python train.py --n_layer=9 --d_model=64 --n_head=2 --n_kv_head=2 --head_dim=32 --d_mlp=192 --vocab_size=32000 --activation="geglu" --norm="rmsnorm" --norm_place="pre" --norm_eps=1e-06 --positions="rope" --rope_base=10000.0 --rope_fraction=0.5 --qk_norm=true --attn_scale=0.237 --bias="none" --tie_embeddings=true --parallel_block=false --init="trunc" --init_std_qkv=0.0536 --init_std_o=0.0 --init_std_up=0.0536 --init_std_down=0.0 --optimizer="soap_variant" --lr=0.00644 --lr_mult_o=1.17 --beta1=0.95 --beta2=0.99 --lr_head=0.00751 --warmup_steps=38 --schedule="wsd" --decay_fraction=1.0 --decay_shape="linear" --final_lr_fraction=0.05 --batch_tokens=[16384, 32768, 49152] --seq_len=768 --doc_mask=true --train_tokens=127100000 --steps=4030 --dataset="wikipedia_en"
Each number is 500 + 40 x the weight over its row's rms, rounded and kept within 0 to 999. Layers, rows and columns count from 0. Numbers have three digits each. The size before them is the row's rms in percent of the matrix's.

# up: layer 6 MLP up, 192x64, rms 0.229, rows 172-191, columns 0-63
# down: layer 6 MLP down (transposed), 192x64, rms 0.21, rows 172-191, columns 0-63
# gate: layer 6 MLP gate, 192x64, rms 0.209, rows 173-191, columns 0-63
up172 115:492502467439430451487558480545422440469419539515496444534477479529580472463474533540519518510487485539539553548515598505516478569450501509475481512510507531521495486460514475537483448463408518
down172 107:454494478507422500472468497451579383533484513455514489421484490481518439460541484531510538418526464509526568526459470468515521523495488545491463491476539447454543444469505443530479535430468480
gate173 115:414455455492485463532396462503464526501472534514447450483507530490493542466566442548431461496483567486511422478490534512506440511506463496529559530502542530546526542551428479526544565486490494
up173 097:475532513518501488533546501524510499609547432451543576560440498515505502475479542499456487479486550518479447532517494551547512574528489490598452554503508541546533510566465530561504510464493436
down173 098:516554469539561489451449501466467575463547493543524472464492409523504475524493494472543491570474435453509540607498487483519536423494489488447528449496485541444507467458468509442474480529494569
gate174 089:499516514549500530544499536500546456468485498517492572471481495468546566592573488492476558547482524493458505545549420551407526520462479538453552538468537584480480456480481527491450468541463504
up174 085:476539469486509449495462459440414517503527551532443473496489505481425423465503535465534480513555540507488457435454596489535537472554535508558466483494484481496428450477513487509476573532554452
down174 096:484513467536581525554516507508493571469520508514405493456447526485439449541560535496478484584497447459499510533456458519511534518448534479502460585511526557529491556526416568488463477496502513
gate175 097:526508492502439544533505485492394459425459424386513503456521476553437481501555444444429452523552467492488521467511443503509500473480570519466504492529513508508478501570473476505551478491493474
up175 099:520455460521443503480372554499485434491563542534438519468481491458506484514523485471527462492484501529490435474488480527508516584473440422572548537560543542474458547503483508530465511445485511
down175 098:484537487479417465504480485504512491511470506541488544527547482568553489487519515552463544425464559489519448440566570489449473546497456535482564513442474459590509574524490480535466497470493573
gate176 087:540544504487517505431510529488521500459444452450544500530558463506403507587508494485458615511534521462508508544501500542517498586556538457535456528555508426529488441504511546534495481494472482
up176 099:483488513583467512533537493523562505534592512537550523523558489465515494530462450418477572519503444508474508515510485430531445601483496532568511495540572495558555469522482478510476443514509514
down176 100:538430501469421545517547521505551518481500506540520514451590556456522494510579508515489467442511503582545518475488547531452413520497460491463556473502482478488518512474486399464478461501479566
gate177 094:560505489486515515445457475586535490494496543519433528439516481524552501563531464449491489521486499458519592530567467485552495462559530463450462489503539496476569460449460455531553575490444523
up177 083:507464482527452539558493511546504415548530444471491502554428536513456498518509493496515553500489476501542434518473472589499476604470475500506454552486515523419456502424491538438502484497425511
down177 084:495458513505538543538585512588512530473447519565504520477555600467465467464502521469473534536521520462483510509514415503469569513516547478572477488508457511507479516551498434548504545513575556
gate178 087:549503500449506524463497510490463502503396486510441473426455430456538484437488436517501528524466456499509582470514512526422517602447465536548486540466485513517458473554495499525481420501502483
up178 077:476463446445460466517492462588432473444507506461498425466519479493452482528533577504515526579454518453454467550473535517530469569416494503565534509527546502483466454510492534434485525470482530
down178 086:522483517500488499516519469450473489473551472518470474480448504446586485445445533459489516445487438435541509539472477535455525519447458536508428555468367568482478502486510467485508476489583498
gate179 097:407416468523564477480545533491511502567512522483520522496527479513493549520498460471423528483465458536536512509495438464483539594479454456452495511511550487553578463524510489477506552559524417
up179 106:526521500521473514576555480553528509450497551438554507499525465522502455512482513523540473554499463561493514532438525570491514488586556463463491524509529596445560476461476503510535470551473405
down179 107:547506457500506466492535545518432396503559504455517495551484474509474505447444523501468474551467528467505543524466500444448544495538551489472438534463472478523543535467471602403469494554472490
gate180 110:537506541509481508533521510500459438445414511493503484469510501500470505430527505541555515466561469466395553473547543531479550536504544574462491517466536505501547527553411482574463527491561493
up180 092:469485481560518478497449432424446430491481539563511515508471493484456501451433496502509503559517545484450536453459533449434445489461527578498489500475498464486526556509470438406471451464475534
down180 101:433497472568560538422465518539555496463465595454437482462516477519462553554530470517521498566507463453526473525498506524571508496536546461509470576506510551505494482583449473523483507522553492
gate181 083:593487538510517479517510477483462457424474485535602543458489503478465573578472472532503564537541460494493521461498476514458479552480521523478508416537559494507504532485498506543438462512597526
up181 082:495448564556475549476554496443441461550564563517517555462500550480538506537516507555555546494515508449492599515502521535475483501472484454479429500579503469542550539472513499526451437532466517
down181 087:528494470487454525517482487457440353534442544479392460481531471511520549513468452550492493479514498503472516556512536498458498511463568488415531537502507449521484531477500543429514506481519452
gate182 079:518485467485605567451576528495526483454453490576501565484422455508507561534523512454473560485534533560498474558540440500498495516470568493468511525509519399497527466525527506506531486495476539
up182 092:495468533543445453511599488498466509510480453564462523498563552486505407515448425492470460567470478462475507446461512444479464463482489503568504486458444525486504526513400467450509470465510507
down182 096:446533456513485463511452489498420559492500509598412581436534497424501443506445499489489471514420475513458544529454548494570516557525501528526462503480474560544477532519489513499473502458487510
gate183 101:542532476532485399428454452527504460506505535469548460546553435554505469454542477535484522497539464524579529549484485545488458537498527469471543554516457524494402535474489531503451510525556454
up183 094:515470545464529509542484439472518537561476444528445487573557496512493554472472459518503504462470496413441489521468482463509528505463465579548559463473497479521437483491449502572589562526463530
down183 102:543459531503501491469543501562455477491520527505508531506563510412513494468568470427506532532434515535497515509574527576503475558473493502558510472541504610472518524577471491569454537525531470
gate184 096:491456503555452505479508516500538462559519472554502504467455491550498575540478478490505480463490524473464499586495490471529492435516445558467465558533613561476478535521511534516389540444519501
up184 085:465560506412583473554527427570531491520530454497511522557485435525460521454437549562521578523494480513488491463522451474527516462541479587474500469443516451543457506495489527483456495530496493
down184 084:506519501521491550579456533500482479503464550419421476496457554498415464476506552521511521510484480548477532466477522417567524525490509483471546469492443459562545511500437584437511487468553483
gate185 110:439502390463493519547474534568430500550461534499489454584518518522473577518459529548516540412552554451453481542556489528450515505524530488516520488520526489482471460567464509506489473544495487
up185 117:484462477524521432495489581441494581514514529482467520482493459520579512529471565483484496507454439465503554537507501562456440529522438472546494530482530498582459468502587527459587516478481510
down185 117:436437558480590494546512457462503510464441506519476561436465513510473495484485538443502482527472475492556509463437559497541506459439450482436439502453547499568521476580452513488463536497539509
gate186 110:554421560408494487473503541494500434506469517506451509485564490516469474564527506472448495459502521559502573524494443494603503519406498556481487527458557540510512527529463477543516552515498464
up186 092:432478445405470416478469539503524502514492552473496517514552549438502542467519456478502535442441460485453488546545553505458524489510527461480495524490568507482521538548481505537556419416545498
down186 096:496541512478494498545520448480470469469450544493581517568479487497496510448549448465515509472458525511451605548525507552490531491400467517509510462522503538434457457508458570517467476495424568
gate187 094:503439469463553506510511491484497562562462549550484512521470457516574467461464484519488444487515534567515440578466405462473483524466543531513503521487513530508529522520409415450468560544489517
up187 093:504513447501502459541549532508523496498466468491465551469493500521491562467456519439485512527547442506511542490468504404503514571468467484414544543521531524510489531552409517468401517491405532
down187 092:489483517520445507551453489501510401456467501370447493526498569475519519551440479533473486470509456531520478456505547488467522513514521442436426544520537545535521477509509560479429479468519457
gate188 086:486481499513531554527353460465513509521445514583466464476492475504504459484556388509461469523491546489484450521450532529501427561566451495507531468488481493491532538466446480512504468532502500
up188 088:527490480490494495471402530504534507547538504507408439457479588496477504538563490572521558524534508471540479498461492517495497467585554531420573488515487545476502579488473487447536497531459494
down188 088:558455502510472530492531518507496460494472479572416483505523519598481505531546462578492534463529534515400440534475465471448491493521506497508531548540583482486482483512570563521566468540467467
gate189 091:497470537502461496463493509484499418499500513544458445521536476530508499527578518504513515529527492518501406602460517497504393501417446495534452497531569458504498505501440502544523488441580473
up189 088:474455470531534515491391450519459451493491469503516512483514483570549491421429501550554569459468439413544496542521528458501474494456547480455457452536463494515510532463511485451443460479478486
down189 101:466479507565552523512474511488518500450515514453490483558562462563494447471512538480514541487505513396562453598553504563472445467425525484428495501527468498485503515500481590555488480457499494
gate190 105:516467436509519507493507505517460491389510488492477440536518487519543491502604534481380473538519541566513434525526492533462502527549522455459537478516460514554562518546521576477506491543492475
up190 104:532423487481522529528517538487554540441532542467516531492526543559556508456544539522453456496532532520440468578464467518463505554438461616486470536478509514582507560490476477449518490523471499
down190 112:510447450515501492478476461433474462475483525409453442498460499502512539519492474508456486555461492598467435536505466486477421537501481517444558527479516416534511498481574576446523459525535508
gate191 086:538515575484534479454525515530552463498450509553525538489497535390541540489500505545491538492480522529573476513499451396443504545521482510503417509492509476479524506476443500449412468562467466
up191 074:533521513514457558474497479476526444516529442409459477552461491578459514511516592440538536528458547503481493505490488539548473552471536460534471471522552475423436486506495566432527460480525459
down191 079:460491542515517506507509532477551620478472572489593524506501528468533430514496534515512499505508501509569457428517475464483501455491464482480506405498503458519556485512494372509460532530498469